Part of a small language model's weights: 128M tokens.
Each number is 128 + 32 x the weight over its row's rms, rounded and kept within 0 to 255. Layers, rows and columns count from 0. Numbers have three digits each. The size before them is the row's rms in percent of the matrix's.

# down: layer 5 MLP down (transposed), 384x96, rms 0.106, rows 232-300, columns 0-95
# up: layer 5 MLP up, 384x96, rms 0.124, rows 233-301, columns 0-95
down232 101:145063143082087131156136126131126097105117166126175091176164116116098129126156104072158093198126069091085106129141150150067156088144162167168147124191149109153145115142145093146106169188149122183058091112074122115169158143145089131114185129116102150094167158149130120142139094088076151114
up233 085:146065155125101114161105143112175037103139111123120135120140149089137159148051090162077138123131125172255122151139139094124152118101152153104152142172074123120140144151178101195097138113129115137115165131145120145131103103164130042137151140159119117104161119176153128175126119102123129135
down233 066:141122150178056115137132074096133036108143136098118139121133155130157180135084109135109142106130145109193092196101142153089147129169146162123185111155136122136125132117139141155148101137121068156125133138102133148043133141128092009086176130148112112168131108150180116143126125127184117094
up234 101:175183117135073140134121123164076117117152138149103141092102125080104165105199100093134155195098158157146146119069111151173121108169070155200107116199144122110167157166142167107148129127086037146088137107133129108065132165143152165145162148136123091144101152123121121120125084131168109165
down234 100:079152193147109108140117144133134183114146062139162085161092130103153166136117141144149041120149091090129093113130147171128143126137066072165164142125148188148127168161160098092108181102153094125129125118128144061164163099119121163093131090136205101105103189089137124160142093076096123127
up235 110:174098106150113149174080137168088089202177144100081086105114120125114082172105092122104154127091141128136114137191162141161110120162123105075161093074141137095108104129131097080163155174189135147115079091131122212160116160139127143158155127194135154139153084068147122132116126074158114142
down235 112:193077109158119164128047092103112117082091137087134136088120133122066133135117155144088109118122075127143099127112149158128183133159107144151149144137081196119192109095120176123077083151116147153139163155131134176149172133099121116093147138042110103154165086145157119210122173132122167134
up236 086:092112135098127137135099182128178102141092121126147103088162045114161166125105114131187095141090137146072122118177126165159116096118102139059131098080080190165162084138224163113114157118102123113139171181161152098106104139193155128139097159107107132150137150151162111118169123114125186129
down236 095:156156090175123183186121157148133068163191131116118100143161127069110095106139157075118165118132104099123086081116118146136145153133139129146139083140169084101105152115101129159117145096166217066109141144066089094128177155057101157114111147151130190154122094125126100159129189121155108158
up237 108:101143120108096128132064183074053180088173149115138188131116100128102126164150128099149107150127172155158117137119131087152110093158100121102122129138140158131124093156112219100084104143157121114122099170129106182134107121075182168038125129162167113077133134124184120161141110062120147133
down237 101:146138190159099106089066127103140103062123109134076107152116108151167148127096162122098175100130145133122159116185070122142183213061171141142137152177111101140105118159124087135123103144202167095103142154056133140171103125125057147099139100153168111172117160156116121122103123098136101129
up238 104:133079085106121148086122123128104123096153143097082099183126106137078139154150129115078149172151162080165224133132194117129150190111153158133094123193099137130190095096086125133160129120071195069127140110158093151161129154144079143082169117168116161109138129158090125101111117121110168143
down238 096:129178088085141134109145108112107130112135073112133150081143147125120121101134067107182207127180117093158104094187072122114136194105160113123138108111123108085107208137130158129152155121160109147101060147158202122104181082062101143122127132138105143142114076153159136078167169147154150136
up239 103:177084129115128093096091142117165142089115102131083136144091158124093118141163107187067134124158176183129158130147084105095139131105144160105119109153151174109130127124118138114131145151171109153140112113154160114061125106087222141065132123225119135165168151181181144091063122117085127104
down239 118:116140179142223151119130157110135134088160169186156129162138152106173094085132121106140132136157101127144095108075174187171064152133104076148104135120162166140124107097138159084148119122157184094112137079117093103097139107059162123122109089097117169096107082132091100176195115138141081121
up240 098:066092174153088168105096138111144126147174183103168129117115140161122139167155129133138177152150135117096141144145154138049154176190136123104133087141156106163094152085134132073110115161144165130138096121175093112144186136159085121119057118146139105072102184102085102147135058088111116192
down240 096:165069059127157134157181148116149091163137145135110130106141156109118111112092119154142115130165149111158126116143124067180108133113077144104126112170188092105125113167110082136109173073120055131121113128112116121083136098098126127162123202121142182169155187112122155072086215165121182106
up241 092:144139125121095125135157133140081133070168118151117108076172126083122157161140113130134083222102164108133170137107112092079190094171108095080137122147107162111083097174148151074176096165141171094156125164048157168110112117143116136129065172131166141118154153134159124140115104105166131065
down241 091:142153146144108110083086162126088053152064153169088111136150165146132077109093177147115187151150152206126126134178133106081112096123140102164112127095146179156108114094083095063125136113100115166088140129156120140123149176119121129145107165132193085198102079084132110176147143130102111160
up242 085:208117097139075142121128127121066146125112235118117199149153136088111131132158143089142097137099133128116164092142107141187120120163162115115088134150140174114126064167116027118156142167125108103108164111079164118159105147125139116211166135144105160132142109140134087113134106148117094089
down242 085:140099105083117098113093104109132073127100042056126107142139117080138123108137129115215195131182131166124133108035115127075160150148145135137166153113092121141109146154164119144155147131141155160127088129140154136134118105195156159151083147187134075085117152125151120070147111106147187118
up243 103:097124111112117118093136152102114142130158106132061166102160141082130130178149065143112153194064161108134120111100093121129112126132084106141129097124102105079151122103123116125159148128119129067169086062129154103169116080120135163114172157116137078160148170139177098247095118168179157153
down243 102:131152106072087108099148186117104190170158128149140123105135163182119100160100142133137156194176116176074115150115159130166103022148127115121122111145077093161124151139166126166122087093118114119123164093156134126123122138099134190141087052132108078120163112163074111182150094120124091152
up244 090:166078096117158094149117124091138134110111142119085115182109130150141090120170107105160106090053130187089120176085153106133128135058154158147073103107166108182178115173135145092159158153065139069101070112136157112133110116149122148163136109088163205131132172147155130112172109123155162173
down244 092:106100132144146132101110115186192101145194129101174158156125158110150150127151110107109188216126169119117116117147080136117116091118210184109159133167084103108117135108112057147079159095117129126182146109081136139120137120138062124125111111114084079095151087110171129125141146075150180087
up245 104:186148157121107127121135142156109183129049157105089166137116127133147113158141098156153132190083093089133098106080115143127170065147179136056118124156127134146094076134091177139210169115079092136109124126142097148077146135101100131074170160134137147172168085170103134147115142144175119085
down245 102:136113100114141074104148136101096105176121132077102071127165133059164135153174160152144145181154161121170107149148150055067151176083104128119167152104095129162156079138158063157080144114192078042109136104167123119115116120170162111182118114123146105139091145147112138125145135160130141163
up246 113:156087139084089121109126134092208129178074155112177160136118120111123103174125123161127074126093155116099103152125169105083174142103155159118125101107173159185096121132089156057121100166173173112121127144100111193065129132166136131196129155174124164057111141156153123089150118097145135165
down246 109:153123151145091149096137139155143137105082161134149038087150107129171124124115164188145131136161133109124104103154104137069121140087067070148142103170099163111154127162108094104121126102169140138130143171159126174121132051080129167102114134108063097234135107155124134128117087136186176153
up247 102:183141088093176126159095145115082114209158136152196131130093145141117204131129114097128060075134148150081140149122159104152156156147149120112119086101152097124193152138085172089102132103095116096149129146144159136085183146054156120079131151148179135167093149104082155108145143079133133123
down247 091:132145102199078129070130164131136092139106107070188155148107132167165164089118197153177165073075133129168103126128092126075101122125157161083117122101103063121138145101143103107155111072111179159107138172094153124077151122163110138071115123086131164114120169170115159182148135091099118142
up248 103:131107079194116151115113124093088132188147153131134094111098144147110140163105115094061068112135177121119128186126174198136119101132096107137066095086117159143204137142156096142101106153147161148100082088147150080107142097190131140146068174158095126173127129119151124115124205161160115114
down248 103:055138179186166156103101138086152181153146150137156215130102142081099123137056104123125139159129113145089123109074162171089160144138153097080109157156126153209162166116123157139103084096110120124104102147165091076121069152123147165123109110133086123149136159079132118121165104069136142146
up249 093:117142104166133154109119111074119130161143098172093099154128174101090119160135135106115181052114148171165128114045142139076097080126098117135039122171102182145147100152104147130143110161109149193150086139154107141086160109109160098167076134143136118190126166164114159116116085075112134170
down249 102:149137161115118095126148129106048098110086139184106116170156083149115076149100112100113107177186154107081140149197079139216140095108120123152161175126153163110150113097148082168112137143115109133115122130164175146128108087081105125089172146122092220096143124123150140134092119128132158063
up250 126:143106149113152164160066146111142084051178154204108111135078135053104110155133121090097122143108091144143194156097073126098166142150116124087090134134135143136109098139111072153132144182168073179072120137137097161098163117089165137182138140084149074143115117122126141125145087124172125169
down250 121:142120126162169149178084139147148162079100175128149133123055155197086099126124130134158151078146089128100160133122085080089102090129106155081166113169133164112145162129108076143192111095195102140071066100150106123141152108100165170110161147135113119132102121195165133154118094165134105072
up251 115:142127144173094151101064136067133115119140154149092086161075123068084111157138129106138078139133150156112170088103178179195172087070160147166121123139153108171198138168165117115164130139101086117114130097167095090100143130152121130138134156168101201085137103140125109120113055143100153093
down251 117:141126108067179052135154142134153124125155112087190109123196077123131107157093059130175126079168168122087116084146123157074124168169152153150168138155100124173134148118049128136124095133148112167129209127116126141095134138159132157131149080163086126190101120140119103135102095131085127087
up252 105:157118130093154138090213186134140162134146161067164167156084116095115108169117107151149128196158152114105134088094162108093133138135065090139097144122135149149136142119118172156121174157058122160103107095099109154154147164120128130041148153158112142132098160120149177044072154111144158111
down252 102:126143141160120126156072070140106162068132161160207112055134127181118135100085148049125150122092132120134140118083101070143166117184127114152113189147094142106095102121093189124083156132147144128110147164183168176114111168126128098114153158114107129091110153150128139158114156120037143133
up253 108:074074103053123143153127138114171125130141125132095091139164138086091072150100094109033100175103116103173150148091155183084200151139109147117138127106108156179144114170079106092174122180144119136145112118111137103134186170128159111146115150137161132112064136083101125111126157117119158190
down253 115:159131165158192067089105107111149166094119157115165134126121103148155110114113084104161102113119126139124156107118105094097144109077168125127138133188143137199123137118170164205200043155133067146070102092103153102110109101142134131114103095178105134188108108123082141141133162181144151087
up254 098:156077157062077082121132101089148160102174176133164124156154143123105114146124111143118120083173079196111109167073125153083159133094098192141113097091133113152186150144170152196165116120131142092121115088101114114071127191095182142130128119187135152160118175094104117122112124097133092167
down254 094:070160146149167109081086168107169095118068160116161125125113144107129098125108113131128127206136145134136127150114133137158150171133131138089123179045163166115121091152127078115076141097067173115174098161075041183096137101195129116160125085097135116151131093139117152108151157170100152124
up255 091:078126167101147056166135137153093144162112175108126117132076100105098139168129199127118140137135140142156080163171104164093071162108134165049166131112076123173091102119187124116116133118081159088180112123124186142161148158093162153146164148136154137137111074066095139088129100111173109145
down255 089:131139084068083085127147171132178191202097089108158117103082177135105069158096131137132135122138061160164088053127117186116096115172172120139152124147136122151153109108098163115118127163170130126132107115112136063135143075172140192092128112086110129102131136089129100128108175164135178146
up256 109:162088128110152140142116126115201101132093121130081110162056091171081078159119098216071158109083108182134147153143110178115130125149052134095101094138127151107121102185126111063171121166124139148111134091147073158165160099123177131121128108150132131148110079141162158120080112137155084118
down256 111:120141137170159127095129149085082131095100140086133145133150127075098102164129120105179147073143084123079167095104149085197116156156137173137087114163085126156131130095136156153192084184142089158165109144158122101146132109105081118125097091162136107145119156196108121174150175120189126038
up257 094:164099108110178144128076174131110141162136169132149126119128175124111106116175097172108144124059184125074120186142150093154060193097080128124151114127104215171127097122135196115119121136102185078112108105117131116103143125110148094168137161167125119136160110138050117178153116148080102125
down257 091:113162094100110128133147127180099113105166150131140072124159090140118104113094099080134098157145089116112163061079138153158145150116128159115170142162150066151129122137118165159152143152141109174123132106101151125185108045176173171133107131056118125154153164042118120087136077159112201165
up258 087:144113168104110120138136136097117158126157119131158131140154109078105129179093114075136159145026096084141193142142141125165164126109090095156076094180128107117137141187121205152167124139118180168090119147113151098114183149040076135161098101140092125110121084094144141164150092100153114108
down258 083:117123126137121160097164191111120126111193138169142112096117190094086127061163088132155124150158166141047129130114165145096168173127107086089140151112121060136107135121123147131109125130088082064152127145085098136122137072109199113130218175104122132146091184157110125144139148145151084125
up259 097:116149177108156131094153185088121139129162153118142136114114119122065197178113106104161118152103110124138057096059152125154155143177129134146151138137194107118158122095096124086114181162113046127115087085186149108088141138147147136083134102141141141097172130136126136078027107144171130122
down259 095:128131113134122159128141120135135129121112039137057111129106102165085078135138141161162164234151090130158190129109135142174160100105160131124145185146059130133170127165128097161148119158124120159126142049069104115132107095111129123123078151074111140063141135176113144130099143175083115115
up260 095:079142106124112173074123121056102162117112095137096091115118100153100165114126088108142057146136130113132052124113150163146078105115136153051145127134156198167161109160121143104157149138118160106137155156170110080148126144072138168156109123118119183216141120127084164198127125122123154179
down260 096:165088138161112153188118129187121139112132123078125119128192085112178155102099088130175165136094093188145063152154089144135142133086111115133123117116117165144074107119076126150113153155196191141050086152111131116087130110101118220133160140099131172160146138128080121134093149119090123107
up261 093:148066111169194130122140142145109109141190134139125160195125123120041164173126130194109139117144158148070113144117158062144094130192104083084060092138152176110127109198142131110114104156099198101134115095089173175176112143121112148114092135144114148095153120140150111119136128101131120141
down261 091:128164185141158123167126110129113138078128147130155108185139165111131159145110111128160191146214160062156079074121088108196153116144148129145183089194119091092099107127135146117105160141147125164149094159115145126073136111112162102179066102121127105042125124099148115100146089098102105105
up262 101:196191106129140120116110199107107068177111154132130135064109102141169118140123132157090107120104156151122174079134037094128151137128098141111140142124143144114081102150173148108160127093100059151132099122105119161115126167112105115140198112180176115098150153117149160123055117143140054165
down262 103:112192139135159072103138116126143124092157135193081160090137061178093105117079160116119089126077100099131082078151177108105171077111177140126116154159132106143089120125089124151168132158144137157152136135068197117115111139136167155200101160101161088145108155073183141136140153102089116127
up263 102:097113107099096089109090141151157157110106136089073165135128155088098156141142130082075195198099196112099103112152111135142175131158164132105150134135151190158105080122121124148119148104096136146127170092133110158072196096068138128133118150108163148108178153145083130070077104084140176081
down263 097:144074126111102177190112197121165146109093107179161099179187101120116184104097133093132150170160116164115175058126098071132145125188106152103066129160112127115138129148184112138120148133105172079146118152146106183180092130149127111149099090072123098103108150114167118144094126085143113081
up264 105:086090134146190126123058165115184103122130159120086114137088146145120101105079137112089093106177146137155131173150198077139176162119126086068120094074117145088098150184152094086139127118140125123138150134113108173123165207124127118140106146222143122152128153135104177093130110107162125177
down264 110:151161147165112153117116112167053141128033123120081037143163166126196140136142193109117099095152097116147107158131143132152168199109127155146144113126091130151144167138222114106076152119166128183098125110144084106135132095157107118108139115089145125143142172126111104104149096138096100083
up265 100:199133126065141141138100144117113139146116094144119159097085129130152117117051182114090099136151152095087231108097134118086063154133167114142140133103139176100169105088054132115118171143099130133126098083153155168162117092096160194140109149127115088128173133138150160197106120090122108125
down265 101:127173066170168131115145156124163116089046128064142117118129122094149157145129119126131127163130099112196111215149148116136144123118145125107162121112110116132130088143178139116113108073159190126160131156122054164082086130108077117119131138071139067117104158123126158102133146142179098221
up266 104:093111133115119089167124154074107137185112132091186091115114087146132150105082115120130151053090108230158147104198157121114104128122146113106140144158212165111151125094089095093126143116143094167137102087154144163121134128154186112138119164154156101078153161137134185086109097075113150149
down266 102:141122086164095131102065107202198117130115149122148182173135150110083095179163100104113123143162143125123131082153099129124101157119119111164183128144105130089122169098189110166121108145109113139050112170127122175100152126069113119085154066179131101199080082136144139125081126122158159142
up267 102:055132089108108140116127161111109126070150083145101106148116133071160089140092080138106144083160137166141150151161191077151092144125106133180106147142142169187150122169185177186168155166170084100128139151164143110115107049126137119171111155164134145064139140130095115095102139143138084174
down267 103:171121143068143093133113069112102107171053109089057052102151155127160160095109120112109076121150114109091161162123103128154142114136107166166117116166123122122107140132159127168144170135047133102177186139132103147131157173164106158058189176127195121113121144147155126116151080143123138138
up268 101:172153155085105127098103148140144151098135167121170140143122091119119109134089101153112151114089115182138112089183159152097155141129142117114140112122116129165148117115091130186206113068061151164135166108094171095150134144164215126113085121166164147134041096092138088078114073147131078090
down268 092:132144144143122060129102145148114164130093147119124112078131091162184096157143084145125097201177089080141113080119135177142101131120178070141189108135149148099144098105077142117156128143124108142091120220135113141181078141141106118124174147096109146135162079091089106136103131092142193197
up269 093:132095067113169186159116151163075118115135084130156130068151121140133124138132100114063079167129139090140200119102112142127183164152108097154160117081131121118168149189200117093139198127128121119050146153146112125164143167124125151135093134133137127098097166176121118074086096060108125105
down269 090:108080188150092148108147116168128107133140101153084142156134073157134121171117172122147127108109128171116114150148133156100150167122166207139139077160132098096181140054114052108057067150128120143136132111148139123108125130119108156110121102150062107082148124178120122092188183174162120187
up270 098:112094117133116090143151106108098107171118122156126124121148128100172122170140131129113117146204149132090135146068140076131070060077173118158122122171136165153150133109123118097170175117139103125174119133180122100041139185114177166059124157131134207111109145121152152116113061138075082129
down270 094:098146185131169148072107175112132159115127065138121191175121150116165125124163139159083140069102141133112168087083120106099163159126135126100155151062108172137069125111205080114187144123075133119139113086126133141205103197124121125108105124098131116177126099114130162102111125123066165132
up271 105:115098137121112109115084157175140137151146120154052150059067137131071138157168116194095147129114160144131111141143126112092077207096183114126136117107116141135129041092114116104094131150173106146147067079173145130138099145127158145125165123142176082152141172130114148127117096204165088103
down271 112:157149139133155078097145095122078133187128157162078168115158211103150109085091080089111160168155103123155172140163150097099096125135108125150122136093087171141131214166132111122149152081110089121106091099052143200110126149133120152125100122076170135136118154151104121133171132180140078099
up272 094:166103125182070101131102192104059137149143126147109102130154098102075115136085094098169138195091140119090128096088111099109146177174155154157120155131058154116091095131129118083192083150149110139139132114096125114093123167111171118155133116127186204157197118158131179144138110085141133114
down272 087:124138130143111112147177117133132121130040137134133134169188154119140190090119126112119151100164145103151112128070109149168216160100108076141143154132151108090066114107143094133121113152109133168029176112185138124126133149096147098057091168128101096115140134070175160103107144155172109148
up273 102:174092120185089163089103127122092150093051139161135201144116133102085117160121095146127119183095125131086164145157139114137162142095168132073124122119132154140089173165076171150141141153148139164214095126120126132130153141125141123140123136141171123078194062068055115145111126105126077113
down273 096:112132133096165079143099130130114099159152129132096191114183093070172105099152132133139104156108087137110060109131170119119154143139126134068126174194094088081091113167166129200139112195160099098134139128154139153084086085111123155181098128105170125072076162140135130138107173140135167181
up274 092:125120170136141143117127123058100162117117155131155153163097118097083129112109120119158149087115170124141145157077175104116154102126154069108131099161120119092172126123088107119135129133129095141097121070142129198106119138089198139040127138202160152176221117168212132106110156118136146104
down274 090:152090109087139103087113129129138103082162139131146046078136101116170122074078131144098081170084068108182145085061178164161134148125134164160075139099177175134147131164104179174113116096198154128107140144140101154152157154121106128170078178133155115140131137086095130157087146120149136130
up275 106:106090117085108175131140171046122141093122068146081138143131136089181148181120080068081120123102156104132140104100177203110130140085150122123143093155136173130169113139095137153158163100160096113165144162133162189127163114131129097103138143168111170163130121124120129140137053089173089059
down275 107:100144136191077099201110084155107132136166100129079196174123168099082184140079095106167090141082174141067065135153081144139156123128108106163093156140096161152116115146126156122117095139117133109105137146130084139077135143147144077169123164121147134099105086152084132187111151182125168094
up276 101:096096165088096168158154152134117112064093157092151119170077081121059139098165124112074105178133125154138156176121176091162136099191137156130101115156134171111130147170076142091076159115080088150122145169121104128140159182132130120099079109139162130111135149082159153196093068119128118164
down276 097:150124124067118110155085068104113087212109166117115156140166151085109180123144157143166127122103104096111120129141091173164076142159070134099085101132145105150182123093080188101097181129095155148094177098125129140118146086180105172146093115126130162094160177157111124079133136133193160109
up277 100:124119243170103152131200147124110104066142126159076124131073139105143136185117135139121125165139131099107178124148090096072094089156120127111119133118089141149157137095168101131128115109059070153139149110128155080123120120074127134183138177159093087156165169099104178174160134110160114137
down277 101:114094112096105165071058081179095154046119165160143138193105149124095161160105138166126137101104166143114090133165149182163133147155096201132099102146138134130128116138103165174099114148127157030108151138072112149177132089126146156059135110114141104105139138160150112140129147164134143082
up278 104:081121085084072164126088107047168148121155101204125194158112099100160116149162114140100149112130140074099115078168151148098152179137103129113035123096100106133123107164126150105089167109155139094114099091167170177161121086153177154161171160117138153130079137141127102136142140148130114161
down278 100:108111125124072130107092108148117167185179101099068171078111136163119150032104148128179138098147121107124120112191128126156090143132124128112126138139135088125186107201128149120162124101120113140091132170160126125070122136168195184097109140137150132117122095114089100227108146111179104155
up279 111:176121162136094189122118140155197162083127107182114132201093128100068098148141135135109077166117104154077158096086103129146092077156171067102161123125109151098180130120131109103159151095073127113116133115134080089120126109097101143173097173157139123183199161140093156169113139169134121155
down279 106:082136071161173176058119141169121127147114087161062127053155156147096071152136171079126114097069140149090107164163154124114114121167147137092124162097122175163107158107168118109122141139169090133139133132134161174128085147109123136160138085104159155114101141149085136131103073146091133225
up280 090:160102144074156136176103130150155098121153135129145146141181070065149144127112148133092076135102157170181170121102154118135138154093137116068038121175160144164092117200102111084170143135071139067111158138082192092152142165121132139157084163140154165093148160156109118099131094142134127136
down280 096:083116134172069115157125111116132110118151143088093127093154144165126111107119083174129104167143074145182125073101149108130111144164118130162047122169102181167177143103129155163201136128158095091108144169071080115028137133101153129146118169158145127102173185125125134138118135145121066109
up281 095:137151160096160176116137075076152138177177103136091083120095117139089130132097106136179080094078095148120120132095155139105113161179137082151163181163120086144158084114174125104144127148106144078060108081159176056129119106111134149142146139188168151144134189126153173168137116134068100120
down281 092:204150126090084142139098107072069152166144118148108053103094152123126165105100101119170162162117082092115114208112119103171171161128136144147113147114153153113125089115139103147137160110152182098123129151150105202124125058121146168077154163147148109099089139146090132152106082159150077072
up282 088:146095139082161108182088152137180139109114161155086133120126067193178150142079136106106124157174134103132118195094142128092135111102104209095135095108121161100164077146105154135130159145060140138109108131130190122103105166103112083137118156127118119150136144077193135155123137065180175178
down282 093:180111111189113107103200136100102073138123135108166074105150102077134106142162114161158118118111107117149058109158079152148147163110162081178138095136194138150109191185141107162147093108146154104113146140070103109163141109159058155125115105150107175135097110187098120170117155141096080126
up283 100:096151163110141089081098123131086156138131160142103157127116162116120138171091117123146150096180145156174181093134093156075166084133076162092146126123136110132061068061146129129156177167109081131099082131170134165130125077106087115217142148132129170162162128093100153103153141132197122088
down283 097:094119104100122165143195146113135117154107135155151159134108082121102102138140110077129075042136100134156144137143232171178108189135135120094102131096133128109149188090118199188088118089170137118167118154103148074151105149136145152140170113104153113111135179128134108109117130171063137089
up284 097:161160119120098192114062154122127185148179153130129106148066103112103056124147104168176135169082146071164150115105151107104168193119102111119132108162176155118084134084123124127166108131109143146112235116111163110137162078166163133108092124112108145120152133151117144083135076181145112111
down284 094:103117128000141097183164167147098086107109103167127112120099098049136108177142109097088138130156151117113113135146120189159107169158119175124115145142147118140143108119119129084129179100169091097116147156141193120104145123143102144124162147168103075111181095087153121095163188135076140150
up285 099:086083140096086101135144087094087180063088106143144127126151088187101094112094063151102138198093124180163138136157092169124086156153154144160111120160158163194114146175150157139163105151169074163100061110109110160132142107137138156127175154094102081159185121143135100139130146114153126143
down285 106:109158139144145180180087127165158120156126149132134173100121134037181156135153113101134146068191146085161127124107147147069174103175100080107136122106135114139104084101112104133166191084057150081176163077134123091094111156081116129145123101137153148136131107162177128175136117076155122100
up286 102:110157097136064117115089151142157134147089113149143143160157182114062076183175100147057169114126181157115067183134124152042151099113151077105162115149120202122099106086098130089051147116098128151121128143125104105123102169132143140174147153156137117144128116143126131112087082094135167117
down286 107:101114153149121171101182125144127149028127137178121045161186120122151116097131179126095134127114160100128169142075141152165182106119128161115056163130079135196135127188145107159112140104127174087151126112132160120185161141092114125112086113108077122107162133103059111149099141126097113109
up287 099:136143168198081094139133139175191103147124146118082069143139072106098196141109085132114109149189138150195106123096141092095143097117131106134128107182115166136142118175148127125134161085110090152128170077195117167098114157143168067101173174141122133139189148138077131159128176128132118114
down287 094:107186157158132124151142152100056057077101135121160178120142155157164143162123136094134139182085160170104101118137131101129136092127123149105212182136161062152115150118064119134109069105114132092112076120138159141096146069156111100125149104099136089169093106151204121131109082123160146156
up288 106:078147120118119166119139158096145165116148169183170086156093098084097129137084112115163144158159081162144111105133184153158149120104118145143087090022140176145139121122123137142159144153146192159115127123165100115151138075130100121130117135144123156185160095019190110105138114105081101119
down288 104:141111122146136135122060180073131083084159148121157154086174119174117100161195091090114148173148113137136127100165090161150058093096156122159075155067124146112135162189084116125150092165120164121147102121085158089144096086146114139171137092145153125185103150151126111071119138123177187131
up289 107:066163178130107116130131149193150112090096139173146100109123165095156133176160117080140109169178164145131149118061140124131123086142066112089068157143196155192117139170110130110129153093094115170121141101161163129129126145036154157096158111116173138097118154117086113175148099104176141107
down289 103:110171095138124144104102159149135098179102158107159121089126204163191158214141158088120112122078190113165159081134166080075102082144129089121152150117177068131129096166119153099146168134112087124115170130126185175127104136085154114121109145095124122156125117145094138120097073117080078118
up290 100:052074082094129140106124138109139124163129130193091166091142132085128150163139111099137102212147139162134129134127154139134153159109118101125111124147164089111092118168157091118118085202120027189155098139144114041132134185132154151074116130124150135169146103160084123165102108151130118143
down290 103:171174172154140096114156152133151136117113166077151126135088128074145149123120144096036128155117076102120132143079133111109134112123127075127192123040119187065127108148099118164111102113174143108125150187145121170192130147108124104109132153151168104074167158072175134164149140101124086157
up291 103:175132155085119202066112129153080142094198114117194146150171127152127086166129138077120067077067079138147172178093166111089095127104130112173103138155087126063154150169109136093131144136135112128099161120165115127100136175117194138101119153133173136119167167146149171111112093125114136126
down291 095:122111147167121108111150131103180081170069077148107132093028130154097128151138091112172194154127183059189104148140164134156136168120132093111131131097113111071149130119152123169138100094153133123135149143100133171152123085133136094093091142205135160095108104104134147082148198179118117120
up292 090:150071111084111183175093150133093157147131125086127161074145094116146169155134083158193151103091145207099159119165039101113141075103136110146112121123136123152145147142196052105134113105107085129168138127092063105119115119139172173168136137085155124161158134124086147081146107123142119125
down292 086:087091166185198104138152163159117092102172134152119168125089128160154079166138198100104178134172134139169166108098126153148078190090134160150115110140122105095104122135088151119082156092151151088129078028117166129113119157123144114150154091142102149089123092113202121148095124130101112101
up293 102:116140108188101144121145130181163104067098161146233148106116102119078109138175115126145121152141136106083166071120124152049132115123160068120090097122145158131081122111170073096121141120105140195105134151172169131144177113142125148102044126178147101133091110107116158094126112130117172115
down293 103:155153106137122159161090077145113130111127109130134112102170152123078150106149152126131075113106151127126107103182064138144076153087095170166131113122096125121128175141134112215143097098084068154107084066120103123085182177146101147140120145177111164132112190205066131169156151162095134145
up294 092:183097103176150139161172145144172120205113146107156120146103107062107120138096118138140121133106100137127191170059133105145118091183189099079150128172137083115151138168035171164125159121109101101123131129101074152149091174148107119078170158158131133156130164114163102152092116092137114155
down294 083:163159062208103146107168102161102053119107101107108154149107129120137130063075160092126134136139150176117142125163147141174147144108124103166134081083155174122115112119096074109127116132189169088147178100070123120164129067123152118114109120098153085124170164090145124141151169100208153143
up295 109:166109133119089121152120142115087103163096148160151113151135099131114117144075078163144103131163114087070119111065190150124177191145130124151119086089148074144167138129123071164111183186133105119046098112131175090165116164120187161141054147139147109100108143148140101170156174130097103125
down295 104:136212113116128099191119087123128078136071088095090171130124088128090093167104184065165104108144129154148163152143107079066131117130131175163164087121126155100153167177130160133137094057141177103109168099135142090128142122199097159100137169129157109080114120148122115117186138131156109133
up296 107:159043154094132119133077144084158092084201145162089093153107102135137165139099145136135133078153162174136102164138147090076103141186175125093093091099170149143195090179136152130154145183156133059127133092125136150141166083145115099119123073179152155137134153178157120115095117134143112129
down296 119:125163133113081092094133109142112150179133101131191092093126117169199084130180160136150135154096107060134118100152130165184169128098111121171159151130099119109105109096147106083093114145112054154074117187092111124127117168120127141118183143130116091165113053093137135155161092211156144135
up297 088:074121159091095219138153130107114117129148134122124060117156107116097162177155122153123107131111157151100162106077101138109109050154082068105095140091090167105107084148201076140134143162151141121158083122124218119071127157109164146097113131153117114154168151131159166124140133101142135181
down297 079:188109163090130118053136064127112084124139199140153142194154128124174110114109129132065136122073136176086133111218161148114079069157132111130101115135120154092124142136128076092153098143122111189098145092101167158143089123101114138144121147103116141132153134085112187122190180102111134140
up298 109:144049130187129134087097127098121082148096134118162150149065139132081141119145146176097128069115125210113155143221166137100105146148119081103096123136138116156174108118112132130122124105194133121143128074109164132166176138054162158074115118142125110119138139102205156120104118107137089094
down298 107:128124160113128166175148124098142120153089174096056079131098126163169157142111130136170192121102145088146077171107135135131136091104135090112107127198132093122098065115127095216108158136108168111163068140098140158089177104145153127185107127103148112131074098117168129110190136115102075163
up299 098:138097143123119174090118165133128093121117110150133149161185095100107134185130108049161087195102177142135110116108129122143155168065124120127158134090138107088118116118116108167165111135146113109107133118103049066114156150135073135077194181151140164110125127109145189120154165080135116218
down299 094:088088143146154119195146096145092130078138118162074094136099114059181120167122142186082143159120130118119127200156098070089146124142081202130160097132104138106105132152109126174143153138145112138154122067188185185092119145129121151144108138122174098177086142088075148116119101113090124150
up300 097:143100102117132082080137119183167149115172125181107154136153128141129115131133124119135166164133194119127138104109104145150058075113097129082110091142145153126131126072120122170158116098094124076139103145088059160106128149079103135062118143138163162197114217140172084178064103100129156134
down300 095:143131173114154108137127112192141104094093154108111123099168131173102089136126066098121135089137098131091169101141097162161124165090108199144169117147149110102157160130188065146128174078157150159105177123133103142110122115215167141126097103190067111148136079169091110131165105119094068146
up301 097:218109144070147155120139131147143111132150131129131114101085134138130154135065146185122146110132144134130181090077140041072144156087114069192083129128138154126109096156171129052125145171107144133133107147166143129102128097093153119153119146159200127161158121100059160093177089149111120133